config = dict(
    num_hidden_layers=10,
    hidden_size=256,
    num_attention_heads=8,
    num_key_value_heads=8,
    head_dim=32,
    intermediate_size=704,
    vocab_size=1024,
    hidden_act='swiglu',
    norm='rmsnorm',
    norm_place='out',
    norm_eps=1e-05,
    positions='rope',
    rope_theta=10000.0,
    rope_fraction=1.0,
    qk_norm=True,
    attn_scale=0.177,
    bias='none',
    tie_word_embeddings=False,
    parallel_block=False,
    init='normal',
    init_std_qkv=0.0301,
    init_std_o=0.00674,
    init_std_up=0.0301,
    init_std_down=0.00406,
    optimizer='muon_variant',
    learning_rate=0.00457,
    lr_mult_o=1.5,
    lr_mult_up=1.06,
    beta1=0.95,
    lr_head=0.00429,
    warmup_steps=0,
    schedule='cos',
    final_lr_fraction=0.1,
    batch_tokens=[16384, 32768, 49152],
    max_seq_len=256,
    doc_mask=True,
    train_tokens=268500000,
    max_steps=8615,
    dataset='wikipedia_en',
)
Each number is 200 + 20 x the weight over its row's rms, rounded and kept within 0 to 999. Layers, rows and columns count from 0. The size before them is the row's rms in percent of the matrix's.

# layer 3 MLP up, 704x256, rms 0.148, rows 103-139, columns 128-191
098,184,182,186,186,205,211,232,198,200,205,216,220,165,205,205,153,199,191,205,183,197,201,208,197,199,169,181,234,204,165,228,195,195,181,193,199,219,236,192,176,218,190,171,195,190,184,174,169,211,196,200,227,212,201,199,205,240,203,191,176,230,234,201,180
101,190,241,173,204,210,220,209,175,173,226,171,201,220,195,185,200,234,190,206,220,204,225,194,210,206,198,214,188,187,208,211,197,195,219,218,200,191,201,202,195,219,190,194,173,200,229,187,201,205,222,176,211,213,213,158,188,207,201,204,180,236,212,176,173
099,181,206,223,197,223,236,201,224,192,176,202,200,213,186,186,181,254,193,222,213,191,180,211,191,169,193,210,189,242,160,216,221,138,200,209,187,201,184,152,199,187,215,208,233,201,175,219,202,199,193,215,251,181,188,199,216,229,228,215,206,232,186,200,208
110,215,197,211,182,212,191,225,215,198,213,207,190,185,208,202,223,207,167,200,216,216,221,232,194,205,196,199,219,189,194,190,203,181,205,224,219,210,235,183,189,194,229,175,210,223,200,189,201,174,206,199,191,202,169,197,222,197,221,204,221,196,194,216,207
113,143,218,207,204,154,211,187,197,209,192,219,223,231,231,199,224,213,219,193,231,224,200,192,166,219,186,182,218,199,179,175,201,195,193,178,214,229,212,229,158,210,196,216,230,178,185,189,181,203,172,174,185,186,197,225,187,189,238,206,154,192,199,208,208
095,190,191,207,211,203,199,160,233,189,237,182,201,165,213,212,187,230,235,245,161,209,240,207,199,191,234,177,196,216,198,198,184,202,187,181,210,213,189,184,217,174,198,179,192,207,201,189,208,166,177,186,199,239,210,200,239,214,181,182,183,239,210,205,207
094,228,212,188,177,192,199,230,213,189,191,216,226,170,197,185,204,190,211,197,165,211,198,195,200,250,170,220,193,235,227,191,221,217,221,231,199,172,206,237,198,212,206,193,180,171,195,201,199,215,210,230,206,207,202,207,172,251,219,193,215,200,232,216,194
100,205,209,204,203,175,206,200,221,194,172,237,201,219,177,212,190,201,187,212,171,175,201,159,184,191,229,243,199,176,210,203,240,193,184,182,227,227,208,177,200,189,188,200,195,214,185,163,182,222,181,214,158,187,172,201,156,180,208,226,184,194,201,190,192
111,200,181,190,189,221,200,194,195,157,200,194,175,193,190,211,201,224,216,183,215,203,222,225,175,202,239,199,199,215,222,180,165,204,201,226,250,209,174,206,233,203,233,205,239,234,225,224,227,201,199,229,201,192,143,212,180,212,200,196,175,179,172,213,203
102,180,168,203,213,182,177,213,202,197,210,177,147,219,164,205,210,231,192,194,210,192,205,199,248,218,180,173,199,193,218,210,150,195,208,193,177,203,192,201,196,193,192,246,184,165,161,222,183,219,141,174,214,186,181,187,202,229,197,197,196,201,184,217,202
098,187,229,184,196,166,171,230,247,204,171,214,185,216,200,222,212,219,169,158,167,227,185,176,194,220,196,195,237,177,226,186,212,207,220,175,188,193,184,248,202,242,229,199,206,213,172,211,186,201,226,203,193,167,177,215,213,199,209,226,161,218,213,231,209
109,215,187,198,224,209,238,217,186,189,230,189,195,199,206,159,179,177,189,219,226,174,189,219,178,229,217,192,234,156,163,199,209,191,240,171,208,174,202,162,214,208,199,204,216,199,195,203,217,200,221,213,185,186,203,199,199,205,198,226,217,218,210,171,170
093,190,164,193,198,188,176,239,238,189,213,153,221,160,197,254,197,192,220,201,221,217,219,221,213,204,187,222,191,235,233,154,202,179,218,170,221,169,196,209,157,204,202,184,203,204,213,231,159,206,208,210,200,216,195,177,229,180,223,242,192,194,202,211,194
105,164,191,197,219,187,200,208,213,212,228,215,183,148,170,235,203,201,204,179,229,198,197,187,198,223,199,219,221,177,226,230,192,181,180,219,191,200,181,197,213,176,174,217,183,199,173,193,174,221,202,192,228,222,185,202,217,217,171,191,229,190,205,195,207
100,207,204,196,194,212,252,247,202,229,224,209,179,197,203,232,182,191,157,228,176,222,228,209,211,203,191,179,194,191,188,197,242,192,236,217,177,229,198,212,189,195,209,212,223,233,199,235,213,188,208,185,188,190,226,187,183,219,238,221,201,195,175,178,205
106,199,228,188,202,181,177,177,203,199,211,213,180,190,218,184,205,175,168,171,209,175,164,190,185,192,181,188,175,215,187,227,202,210,176,204,193,182,201,174,189,205,192,208,195,205,222,235,217,232,224,195,200,189,200,231,172,181,182,235,159,216,176,194,206
105,208,245,188,184,194,195,204,198,214,195,205,189,169,204,248,206,195,177,202,235,190,237,216,196,221,183,180,219,184,187,242,183,214,186,180,196,211,180,209,183,193,226,196,197,210,232,229,169,210,194,244,227,197,192,181,211,213,168,198,174,189,187,201,202
099,198,201,196,227,208,193,177,192,208,224,200,238,186,184,201,191,236,190,195,230,203,184,187,199,195,208,177,197,202,190,152,227,169,183,191,219,225,199,193,200,198,213,209,193,203,199,193,255,190,196,182,216,156,177,200,174,201,190,209,175,199,193,196,213
095,207,212,200,226,213,246,182,227,200,184,234,171,198,216,198,200,205,189,196,198,209,182,204,196,198,207,199,197,213,214,194,179,183,216,191,212,243,198,161,213,224,213,181,198,209,204,225,202,176,200,234,192,209,206,230,210,227,197,212,186,203,190,193,191
088,219,205,210,210,226,200,222,193,167,161,208,204,194,177,192,191,173,175,208,173,175,211,168,161,162,229,193,196,219,198,204,237,216,249,199,210,202,221,188,171,211,195,171,229,170,195,217,216,225,204,183,194,205,195,194,208,209,234,213,187,198,218,205,209
101,186,174,177,244,153,228,175,187,192,199,212,233,182,197,191,204,195,194,157,227,214,218,214,218,271,195,166,185,216,209,183,176,241,199,185,222,173,196,195,213,161,186,195,178,194,193,189,165,177,191,166,196,195,215,216,204,220,218,173,180,198,201,213,208
109,196,197,192,213,198,185,173,210,191,180,175,160,198,160,184,172,233,218,194,185,223,214,192,198,221,205,191,217,192,186,197,194,203,214,206,200,215,199,198,208,179,216,178,200,181,193,181,196,180,229,233,153,181,205,206,191,185,202,207,211,204,172,178,186
107,197,197,154,237,175,213,215,177,199,199,209,194,191,214,221,221,253,211,225,188,221,224,199,211,209,202,234,228,185,193,167,204,163,197,188,190,190,237,211,211,169,168,186,205,209,173,190,195,212,203,167,184,169,175,183,211,208,215,175,179,200,211,188,218
114,227,181,231,216,139,162,167,231,246,187,249,186,170,182,173,166,211,213,201,219,210,241,200,224,194,176,205,225,179,165,182,201,199,199,250,206,191,221,202,216,217,194,194,180,205,232,174,207,198,214,218,193,199,182,190,199,210,198,182,220,202,162,212,189
099,169,199,216,180,223,210,213,175,217,188,200,203,198,190,223,221,203,195,177,206,209,219,199,210,216,177,201,173,183,170,178,195,211,181,192,224,217,191,166,190,175,176,204,215,207,204,215,247,194,203,196,232,245,171,200,194,183,203,196,188,172,184,208,203
106,220,214,186,233,173,244,211,195,214,186,207,182,178,217,186,200,171,197,231,211,209,172,184,226,205,204,199,227,207,166,205,175,229,187,200,203,193,175,168,182,204,142,188,217,206,200,212,147,200,219,190,210,205,180,204,201,195,202,211,207,176,181,204,207
105,208,182,191,188,193,238,189,224,196,211,197,243,193,190,201,216,199,210,233,184,192,217,219,193,164,201,200,207,186,230,231,212,206,213,210,224,187,227,184,207,194,211,209,197,205,216,201,180,228,196,213,184,167,225,220,192,194,228,223,192,214,208,200,201
097,206,187,203,208,181,206,214,194,226,187,203,177,193,182,219,186,241,185,184,173,212,184,188,202,213,244,207,200,213,232,219,236,226,163,203,155,205,214,225,215,182,189,163,176,207,155,201,231,212,176,181,155,211,210,191,183,198,189,175,203,205,210,228,205
101,195,224,212,183,167,176,178,215,187,199,218,214,148,200,220,187,192,203,197,189,195,184,184,199,211,199,172,226,215,225,186,211,186,217,178,174,162,168,232,183,219,188,206,191,178,197,166,208,196,247,217,198,197,196,198,209,220,219,189,235,202,208,190,221
096,198,214,197,223,218,233,194,201,224,212,213,240,222,154,167,166,205,225,224,239,219,194,232,185,180,183,194,208,202,174,217,201,170,197,201,191,212,202,193,193,182,182,199,222,201,216,202,200,152,219,232,202,193,210,235,191,173,183,199,198,202,217,175,219
105,195,199,195,189,233,231,159,193,226,236,202,192,193,206,218,215,225,197,186,201,211,196,181,258,180,214,188,215,244,201,197,237,208,211,196,208,235,212,256,164,183,189,186,217,179,228,195,209,251,201,169,208,208,164,193,201,217,212,196,175,167,203,186,162
104,201,205,186,229,216,172,195,208,186,165,175,199,243,194,221,232,190,181,187,164,170,225,165,196,208,215,266,224,162,207,209,219,194,202,218,196,208,209,250,171,220,200,220,192,202,232,167,197,203,235,214,207,204,190,198,194,190,218,184,170,178,201,200,185
102,167,192,172,189,193,180,214,222,173,223,216,224,180,227,221,219,218,240,201,206,182,199,197,220,210,221,168,198,205,197,190,181,220,188,219,195,180,175,177,181,195,179,201,202,187,201,180,218,186,190,198,220,205,199,172,223,188,252,208,229,187,244,219,225
097,188,177,241,228,200,240,196,203,153,218,216,195,218,190,198,239,165,173,193,221,223,207,204,209,200,181,206,185,191,206,211,186,164,208,167,226,208,216,216,193,160,175,212,227,183,179,199,205,191,274,223,207,175,202,193,182,209,172,185,212,210,221,184,173
108,198,192,202,210,217,248,199,209,243,185,189,217,229,194,201,222,212,190,188,194,175,216,207,205,224,248,146,176,179,208,174,177,213,215,195,207,216,198,184,197,174,175,195,199,204,216,210,202,194,166,156,158,192,188,200,229,158,193,198,217,181,205,194,189
100,173,178,205,228,189,231,187,208,200,210,222,189,155,192,204,195,202,229,223,220,206,233,222,177,216,210,217,214,187,188,190,210,197,183,202,230,214,211,200,212,239,213,221,194,198,171,198,200,181,201,183,176,186,195,206,194,222,179,205,184,162,210,200,196
096,217,226,181,182,148,233,182,218,160,201,196,173,201,190,175,229,192,228,178,232,203,147,208,192,184,184,202,195,214,209,170,166,199,221,185,203,232,185,180,208,188,205,196,185,191,202,228,215,183,196,181,190,219,228,194,212,195,201,205,218,203,212,202,194
# layer 3 MLP down (transposed), 704x256, rms 0.0768, rows 103-138, columns 128-191
100,208,204,196,200,181,176,208,173,174,208,190,184,184,216,185,191,189,188,223,212,191,209,191,213,182,193,212,191,192,216,236,196,193,240,241,173,191,149,174,188,182,198,188,252,201,206,205,201,216,178,226,187,203,211,198,173,173,173,196,210,202,182,161,225
101,186,178,219,211,218,192,214,200,182,191,235,215,199,180,191,182,212,203,208,197,201,200,192,183,167,214,205,211,223,224,212,188,217,204,188,195,205,216,140,166,199,195,227,195,200,202,212,189,217,175,220,193,190,198,177,159,195,221,216,184,241,226,210,176
094,210,215,175,213,205,191,197,211,199,195,187,181,187,191,193,210,198,181,216,214,210,229,211,217,207,203,209,173,205,212,212,195,182,205,192,199,187,221,207,198,172,226,211,185,188,218,243,214,217,173,272,178,182,234,205,209,223,207,197,199,224,162,193,211
107,162,199,201,219,206,201,204,221,197,220,186,222,173,217,203,220,180,190,205,186,157,190,181,190,202,194,192,188,200,248,217,215,224,213,218,181,203,175,146,210,176,141,202,216,222,218,185,227,212,185,202,216,202,197,201,179,194,213,209,205,172,179,159,187
101,216,190,216,193,206,164,211,241,214,204,179,198,206,207,218,185,195,213,216,157,239,186,192,205,168,168,220,200,179,184,214,156,198,201,208,205,197,195,191,221,183,185,194,171,202,173,179,188,207,224,220,213,198,207,218,211,206,208,197,206,237,224,214,172
098,214,204,195,203,237,187,209,164,220,184,206,196,236,198,210,219,206,186,157,217,179,178,184,215,213,173,205,202,195,190,212,207,183,205,240,206,185,206,190,213,238,210,211,186,181,199,192,192,224,229,207,207,182,186,204,185,162,257,228,219,172,207,186,177
097,219,197,200,204,201,216,200,194,232,205,207,164,247,189,193,197,215,210,211,246,213,216,183,185,195,223,195,193,189,174,222,175,200,231,195,176,196,234,198,217,205,168,207,205,181,215,179,180,222,176,173,213,164,173,222,211,185,181,203,200,212,160,200,208
096,186,192,194,178,186,224,212,219,181,185,165,204,204,215,209,187,230,225,197,214,182,205,200,167,211,209,198,185,224,225,203,205,193,221,226,195,204,205,172,206,202,207,189,163,191,204,193,219,172,237,208,200,188,205,225,235,189,206,188,158,214,187,178,211
107,240,183,230,180,171,220,182,209,196,190,191,219,168,219,224,229,181,201,202,180,214,216,214,218,222,181,202,201,192,179,193,246,214,189,204,207,216,229,207,166,198,210,208,201,220,208,220,186,207,196,164,199,209,239,204,196,189,171,189,179,222,186,219,181
099,203,184,186,207,220,204,209,148,224,179,205,188,206,220,211,160,168,204,190,204,197,189,225,175,211,214,194,156,212,217,190,205,195,192,197,183,172,207,178,235,202,209,191,257,207,196,206,197,212,194,245,203,223,221,183,193,198,215,182,214,221,209,208,215
092,205,206,174,199,217,202,180,161,172,235,205,211,194,200,197,213,165,229,217,205,165,226,196,192,195,187,193,171,220,208,192,186,195,180,223,197,192,198,174,222,179,166,205,172,216,235,212,227,202,185,208,198,195,220,218,198,186,188,201,249,170,167,186,200
103,230,214,211,191,211,215,189,169,178,177,168,202,193,184,246,189,215,203,184,181,189,194,199,235,235,243,202,221,204,231,206,171,191,207,178,181,175,187,208,202,222,183,194,169,205,195,183,198,213,225,165,173,200,191,196,210,253,194,179,186,216,177,204,204
096,167,182,203,202,180,171,242,181,186,240,261,194,218,177,201,210,195,203,192,213,186,194,216,185,222,217,183,182,199,190,243,158,222,193,210,203,218,205,207,202,182,236,217,191,211,186,216,148,214,187,180,195,185,226,237,186,216,182,173,180,220,184,200,194
099,224,195,187,209,221,216,215,194,201,199,223,202,214,190,163,203,175,203,207,159,203,189,172,205,179,198,190,176,176,197,222,215,210,205,174,223,182,196,231,172,225,224,262,177,209,221,209,219,204,190,191,175,196,184,226,181,185,220,210,178,232,231,176,175
105,210,180,218,205,189,217,175,233,194,216,215,233,173,183,191,208,192,188,191,229,216,154,227,200,160,207,236,166,212,175,213,201,241,196,211,239,175,218,183,227,192,206,212,212,211,193,199,180,232,201,176,232,167,181,173,204,180,190,189,206,190,224,181,199
106,232,124,218,194,234,192,183,243,182,221,206,229,189,196,201,216,229,209,209,173,181,216,193,178,219,194,205,213,200,193,183,205,178,200,189,184,209,181,198,205,222,166,172,214,203,224,182,181,177,197,211,207,201,190,218,221,164,197,199,195,184,215,208,163
101,202,177,245,183,207,241,187,239,192,198,165,216,180,201,199,210,242,200,200,179,192,185,185,202,215,189,210,191,213,216,173,202,227,196,201,193,232,182,214,207,239,239,198,200,220,202,193,250,194,190,195,202,182,209,158,232,176,183,213,189,202,211,170,210
097,203,206,197,176,197,227,209,183,199,175,223,217,216,192,154,230,205,175,223,214,231,186,184,191,245,157,195,198,197,210,174,197,220,164,174,218,248,162,234,220,208,171,218,192,178,178,218,222,221,190,216,237,224,167,165,194,215,199,218,190,216,198,214,216
103,218,212,206,164,220,188,223,161,203,200,207,183,208,190,205,230,170,208,187,184,200,227,194,194,213,207,214,178,205,193,200,201,191,212,168,195,172,206,219,179,224,198,211,168,180,206,191,238,203,187,190,203,226,198,149,215,195,215,187,198,183,154,200,212
083,186,201,184,163,201,217,211,203,209,176,203,207,208,214,191,184,228,244,197,188,226,225,227,185,210,194,220,178,202,212,195,168,183,184,198,173,179,213,202,221,211,220,220,201,240,183,203,172,158,188,221,211,234,203,199,164,210,177,204,226,203,209,179,188
092,190,190,218,203,221,193,196,180,215,190,216,182,222,212,189,163,200,209,200,201,207,218,208,204,196,230,213,195,227,192,222,214,164,173,240,192,241,202,209,203,216,220,205,211,197,216,221,225,228,215,226,182,197,221,167,161,198,207,214,212,212,216,164,215
112,209,187,215,198,219,210,201,205,222,203,199,194,189,190,228,209,214,195,196,214,187,169,180,190,181,208,238,228,215,219,243,170,202,230,207,169,176,203,212,188,213,201,244,186,187,192,207,240,176,161,205,185,151,188,199,181,217,216,192,208,197,179,253,186
096,185,205,213,175,203,208,226,180,180,205,178,205,197,225,214,202,187,179,206,169,179,174,165,208,217,205,207,164,234,213,228,205,193,229,217,222,215,166,216,183,235,230,183,201,214,238,204,216,180,198,183,200,196,212,202,224,203,194,245,240,210,189,191,225
104,196,201,148,170,199,203,216,167,186,201,186,216,206,223,217,190,219,210,180,226,202,182,220,159,165,211,184,185,182,221,190,205,194,215,178,179,194,203,228,198,191,195,206,218,210,183,177,211,214,205,204,216,226,237,210,206,203,224,204,212,181,218,197,205
106,178,210,189,212,188,219,203,150,194,193,222,203,201,178,193,223,219,211,203,206,174,208,215,198,153,201,229,225,160,206,198,193,207,204,224,200,187,220,187,162,207,201,175,207,218,228,203,193,204,189,233,214,239,193,242,212,203,246,198,218,217,202,190,197
100,146,180,232,213,218,183,224,174,208,193,205,183,217,212,227,204,176,173,161,190,222,212,173,186,206,203,194,239,201,207,191,210,192,199,185,217,196,242,199,219,188,181,239,163,176,168,188,192,200,199,214,185,188,241,223,214,183,194,202,218,169,196,180,246
109,163,218,233,183,212,177,199,166,201,200,222,176,232,211,221,223,195,222,207,202,217,254,163,204,227,215,228,204,197,215,203,211,190,203,163,223,190,183,184,198,213,217,217,190,207,189,168,208,195,214,223,220,209,189,187,236,217,197,198,214,182,178,189,198
095,197,259,205,172,172,155,204,148,230,189,198,192,179,218,205,188,155,234,203,197,195,179,192,185,188,190,179,176,176,197,183,161,198,227,198,219,218,196,212,196,182,234,217,212,181,208,194,168,195,221,178,219,230,218,213,199,223,182,186,212,189,211,202,213
099,196,206,183,227,239,209,195,209,200,241,175,221,196,183,183,198,213,168,161,185,197,197,186,222,206,224,214,197,203,183,188,184,180,212,239,210,202,193,164,182,199,194,187,200,206,198,221,197,203,197,158,203,197,230,235,195,187,193,170,212,196,219,216,193
100,171,167,194,217,201,200,188,182,236,214,155,199,214,208,216,200,245,187,181,189,158,198,217,192,171,246,218,210,170,193,209,212,196,197,215,190,187,196,212,198,239,201,219,198,182,184,216,195,171,234,194,226,215,203,196,166,229,178,181,191,203,197,237,167
102,201,182,208,188,225,176,235,194,176,232,206,190,234,223,187,184,187,175,229,192,183,208,213,192,192,221,213,210,180,225,206,193,243,211,211,188,175,193,186,222,202,182,217,219,219,189,188,178,200,244,203,194,225,185,194,169,232,145,169,195,189,240,206,219
103,178,180,232,177,220,214,197,240,206,212,203,183,205,219,199,183,158,189,211,202,178,194,190,181,172,174,180,230,203,214,217,164,211,223,207,180,207,205,195,193,226,224,191,194,195,203,176,184,174,220,208,167,165,181,226,219,219,207,214,173,184,220,189,186
098,226,194,214,207,207,194,216,183,208,210,214,210,204,189,203,195,206,171,193,205,181,217,229,193,201,179,231,171,198,192,229,218,200,192,194,186,212,194,202,205,233,209,189,198,230,221,237,193,193,227,177,204,193,189,199,172,202,207,237,129,227,199,182,177
102,170,180,228,186,205,197,188,206,195,226,220,220,221,206,180,197,178,205,214,220,156,206,193,209,228,217,208,188,203,212,200,226,223,200,209,218,192,236,188,172,189,203,187,191,216,200,208,195,213,196,162,187,193,237,178,185,162,192,236,239,214,214,232,232
108,183,185,216,161,230,219,173,205,214,226,209,183,192,197,157,176,205,252,218,200,185,187,201,184,202,199,257,162,221,200,179,208,184,200,167,200,210,178,200,187,185,209,224,206,181,190,167,199,240,185,215,196,202,222,178,181,173,211,178,220,240,193,202,217
102,198,184,235,199,209,178,196,191,212,206,231,162,222,226,200,214,203,202,227,216,175,181,193,187,176,205,164,196,203,225,184,184,215,229,204,182,179,195,212,167,187,169,189,192,219,227,211,204,186,201,228,227,187,191,159,200,200,213,225,218,202,194,197,198
# layer 3 MLP gate, 704x256, rms 0.139, rows 104-139, columns 128-191
100,209,178,210,206,224,238,184,195,199,217,206,197,195,160,215,224,206,175,183,203,219,176,194,224,165,229,193,219,194,215,197,206,230,182,233,186,184,168,186,225,212,209,178,176,194,245,186,185,229,170,200,209,187,191,212,216,232,198,226,186,222,196,212,201
092,221,199,154,203,188,207,156,173,194,197,200,197,231,209,210,207,193,196,206,191,209,217,189,213,194,212,205,206,163,228,202,162,203,201,198,178,217,196,189,216,179,210,226,204,192,203,198,209,186,218,215,197,222,194,200,193,203,213,157,179,181,191,194,150
105,223,187,197,198,211,202,195,200,197,224,195,189,232,225,202,192,211,207,198,150,224,218,236,152,215,191,217,197,213,183,183,203,180,184,204,175,203,198,182,182,198,237,181,201,188,254,199,178,210,181,166,207,183,216,208,214,221,184,188,224,249,205,227,199
106,156,209,189,205,211,207,185,221,211,212,205,211,189,177,198,200,208,249,191,248,225,176,204,204,193,175,191,237,207,170,154,153,178,206,202,200,224,227,229,181,202,214,198,213,174,213,200,187,183,206,196,234,205,197,228,203,235,209,163,190,221,219,200,177
099,214,177,187,166,200,183,189,161,199,189,184,201,222,209,190,225,206,208,183,231,204,228,179,220,178,197,194,252,202,175,200,226,197,177,205,146,186,220,205,190,206,192,179,184,180,191,167,189,179,219,226,175,176,209,218,181,130,167,189,195,171,217,198,212
096,220,217,172,205,194,166,198,197,193,210,203,219,158,160,220,193,183,224,176,177,241,193,216,216,193,213,222,217,191,174,197,229,210,175,209,214,202,174,240,197,198,209,221,223,196,199,195,211,185,201,208,188,198,202,197,223,219,221,214,229,212,244,189,205
098,206,233,230,196,226,187,162,184,210,167,192,194,140,191,190,177,173,185,193,187,205,185,181,207,172,220,201,157,213,223,213,170,223,202,181,161,190,200,227,190,231,235,208,169,236,205,177,211,218,186,216,206,216,179,202,174,247,213,201,179,196,202,239,183
104,227,216,148,169,192,201,171,196,204,232,207,210,220,192,198,223,163,196,196,223,207,233,196,197,185,173,200,177,210,162,185,224,155,180,190,190,226,169,200,236,185,206,211,193,222,222,200,180,191,194,213,214,191,211,191,194,204,229,174,189,182,199,217,193
097,224,180,190,252,238,226,162,190,202,196,213,206,215,183,214,206,222,203,199,209,220,216,175,200,188,201,194,191,227,178,185,178,204,166,173,166,208,194,199,231,202,186,230,208,221,174,204,200,210,234,218,236,207,230,208,180,159,191,169,219,202,205,196,192
093,211,196,186,161,191,212,170,170,220,181,203,196,212,156,169,205,203,233,213,227,182,211,186,223,198,177,215,223,182,207,209,218,148,180,210,176,217,182,192,208,148,178,199,172,202,190,221,226,194,219,187,188,207,202,210,177,181,214,184,222,209,223,163,186
101,167,218,203,205,202,180,163,209,206,165,200,195,199,223,183,186,226,208,170,192,188,227,186,201,217,199,256,191,229,170,203,203,174,183,244,204,212,188,205,205,184,189,166,169,188,228,226,204,166,161,172,198,200,227,208,213,263,183,213,169,215,178,203,207
095,198,211,185,238,221,201,217,184,186,202,172,217,213,196,184,209,213,208,200,180,207,199,244,187,163,183,192,195,220,195,180,204,199,186,196,221,219,175,200,193,201,193,207,205,234,180,199,199,165,205,228,202,200,226,169,216,201,220,198,245,170,190,198,189
097,214,198,188,161,197,203,189,184,195,193,199,221,257,224,190,157,205,210,199,160,191,198,225,225,151,218,204,183,189,158,184,199,219,219,186,174,201,202,227,182,228,205,190,201,219,199,205,224,174,208,194,160,191,207,218,187,177,249,200,178,223,203,209,188
101,204,189,211,188,220,172,202,172,168,178,184,177,224,198,177,223,185,219,202,171,175,194,182,187,187,215,219,190,212,214,209,168,160,177,202,176,205,189,209,162,192,228,179,203,172,203,173,222,197,189,215,181,195,185,191,196,165,179,205,207,224,212,207,222
096,179,214,167,171,191,186,185,224,222,230,211,220,235,233,192,208,190,193,214,216,197,173,212,178,196,187,214,174,192,214,204,182,170,203,235,218,210,208,190,164,231,204,184,149,166,206,227,217,224,210,214,238,215,202,172,191,222,168,187,179,219,198,207,200
099,188,216,208,203,207,195,166,176,201,169,198,195,164,209,203,207,217,206,189,218,189,270,202,203,210,208,224,214,188,206,199,198,206,195,197,223,206,199,212,204,200,200,179,213,189,251,177,173,188,191,182,198,230,198,168,187,237,200,200,231,221,180,206,181
095,217,204,211,235,201,215,175,211,202,222,209,207,206,179,217,238,186,207,169,244,222,204,206,238,156,215,167,174,181,192,178,201,210,185,181,215,233,200,205,250,208,215,207,169,188,178,200,217,220,195,203,238,165,188,209,206,214,161,233,168,206,198,212,219
102,204,224,200,179,167,229,199,217,209,190,210,177,157,228,183,207,221,182,191,235,229,200,203,184,186,171,215,195,230,188,202,183,177,245,175,225,222,189,198,205,202,189,176,194,196,193,205,178,157,213,187,197,219,228,218,199,208,217,207,208,182,228,196,198
091,193,192,187,200,215,222,202,185,181,172,200,190,208,217,217,211,211,218,203,194,201,217,186,232,203,179,188,214,227,211,173,187,220,168,172,215,192,192,250,187,234,212,190,201,183,168,209,193,214,217,151,183,159,194,208,213,206,165,192,169,209,153,199,225
096,207,178,208,179,237,220,240,198,207,226,218,192,213,187,183,192,211,210,283,182,215,182,194,215,189,181,168,192,212,202,199,212,210,198,230,213,201,188,181,192,190,196,198,196,218,185,199,205,203,170,270,225,181,217,208,181,170,192,185,198,206,219,184,210
105,178,237,200,176,190,198,204,209,211,189,204,207,225,218,204,233,195,218,192,196,224,225,223,234,229,236,213,198,180,212,184,152,199,148,178,210,191,207,200,186,181,180,220,206,203,169,215,189,236,187,237,223,217,201,206,215,210,196,220,191,193,184,204,218
100,225,162,190,192,175,218,188,215,174,219,191,177,218,191,203,181,223,196,188,186,199,209,181,200,162,240,187,173,218,188,175,215,198,185,242,191,187,212,193,194,151,142,199,188,234,171,191,188,201,179,184,202,200,199,171,191,210,191,184,193,195,211,245,187
101,191,206,182,192,193,204,178,189,167,157,184,169,185,246,212,220,192,221,202,167,213,179,186,186,178,215,202,179,223,247,232,204,204,180,197,221,188,196,249,210,192,168,203,187,207,174,202,213,183,190,217,199,220,209,197,204,240,219,169,222,212,193,197,204
098,243,217,194,191,197,178,196,194,187,196,218,187,183,197,178,189,177,214,182,204,181,222,197,201,189,208,207,208,176,212,186,213,202,205,203,206,199,239,256,211,225,204,177,227,214,235,172,184,215,190,228,181,175,165,167,181,241,224,186,184,190,235,185,193
103,221,203,185,180,188,219,171,220,219,208,207,216,246,197,210,219,179,225,231,235,194,195,201,167,212,216,214,175,179,203,152,176,181,206,178,193,187,230,184,196,252,233,199,185,175,188,166,197,186,219,195,206,186,207,172,188,227,200,186,187,200,198,197,224
098,210,202,228,220,156,199,178,215,224,177,232,232,192,201,201,214,210,201,169,208,179,221,163,162,193,216,238,201,179,201,198,193,188,190,199,180,183,183,199,192,190,205,200,195,193,212,226,196,209,179,165,193,201,215,211,197,208,196,205,211,190,182,198,198
099,206,183,171,197,219,221,205,180,216,211,250,189,199,210,196,185,189,206,197,209,193,156,198,223,198,206,182,185,214,217,198,229,192,209,201,215,184,189,217,187,231,213,226,184,240,225,208,181,202,224,208,198,223,203,181,201,231,207,193,195,224,172,210,177
101,198,214,202,218,239,183,171,216,200,185,187,222,190,167,200,196,207,151,206,189,197,212,178,230,213,223,218,206,176,173,221,179,156,174,208,219,192,221,200,202,180,221,181,179,200,237,213,211,165,192,144,199,231,174,184,222,212,211,198,202,185,191,224,194
096,235,223,229,198,171,202,192,181,175,196,222,200,207,218,216,220,218,211,184,197,200,176,206,209,225,220,244,202,225,203,203,215,187,175,248,192,201,190,201,187,195,173,227,208,185,222,223,187,175,222,218,201,181,185,221,213,231,200,218,184,235,188,181,189
102,195,219,211,218,201,225,155,180,172,206,209,186,227,219,205,210,213,184,173,233,218,213,186,223,183,204,171,206,245,195,197,195,213,216,195,237,243,212,212,198,182,215,215,195,165,199,183,166,208,182,202,209,217,153,198,183,245,222,190,138,208,207,167,206
103,223,213,221,229,203,193,237,199,223,196,209,188,220,208,183,224,221,186,198,195,159,173,165,212,210,200,187,221,227,216,201,197,185,177,202,253,168,179,171,201,214,195,215,195,216,184,169,196,185,228,251,206,207,193,221,194,255,210,212,155,202,224,183,184
098,207,203,217,187,212,185,238,216,201,206,211,194,189,206,194,172,246,206,217,237,176,195,164,204,197,234,199,232,212,219,206,203,205,200,155,176,213,200,167,203,205,181,189,202,207,182,192,261,180,201,180,211,192,164,162,190,212,216,224,221,197,238,201,199
100,178,212,217,238,224,217,211,212,210,182,184,206,205,205,203,216,182,246,193,175,240,180,184,215,198,197,186,200,217,199,191,185,175,192,171,180,190,201,181,178,196,174,203,202,229,162,185,220,236,191,222,198,186,175,183,183,206,168,200,192,186,204,171,203
107,180,238,217,184,181,188,204,188,158,211,234,198,165,205,211,194,165,204,214,214,212,217,194,205,192,172,221,204,204,160,213,233,198,156,210,171,175,203,213,185,241,237,187,218,187,202,186,227,190,214,231,242,229,198,169,177,208,204,228,179,204,199,183,181
098,201,197,216,224,177,249,177,186,177,185,206,182,192,207,230,189,210,189,208,182,240,237,211,190,209,209,183,207,195,186,219,212,167,202,216,203,202,225,236,184,212,195,204,173,209,179,197,186,217,209,197,173,210,187,232,220,216,187,215,191,158,203,199,198
099,205,201,217,221,225,261,200,189,209,191,197,227,180,208,219,172,234,188,241,176,207,186,173,190,216,165,235,203,188,196,193,215,227,214,206,201,211,171,186,213,187,187,220,198,219,178,219,231,185,213,217,220,179,215,202,208,204,193,216,232,192,214,175,231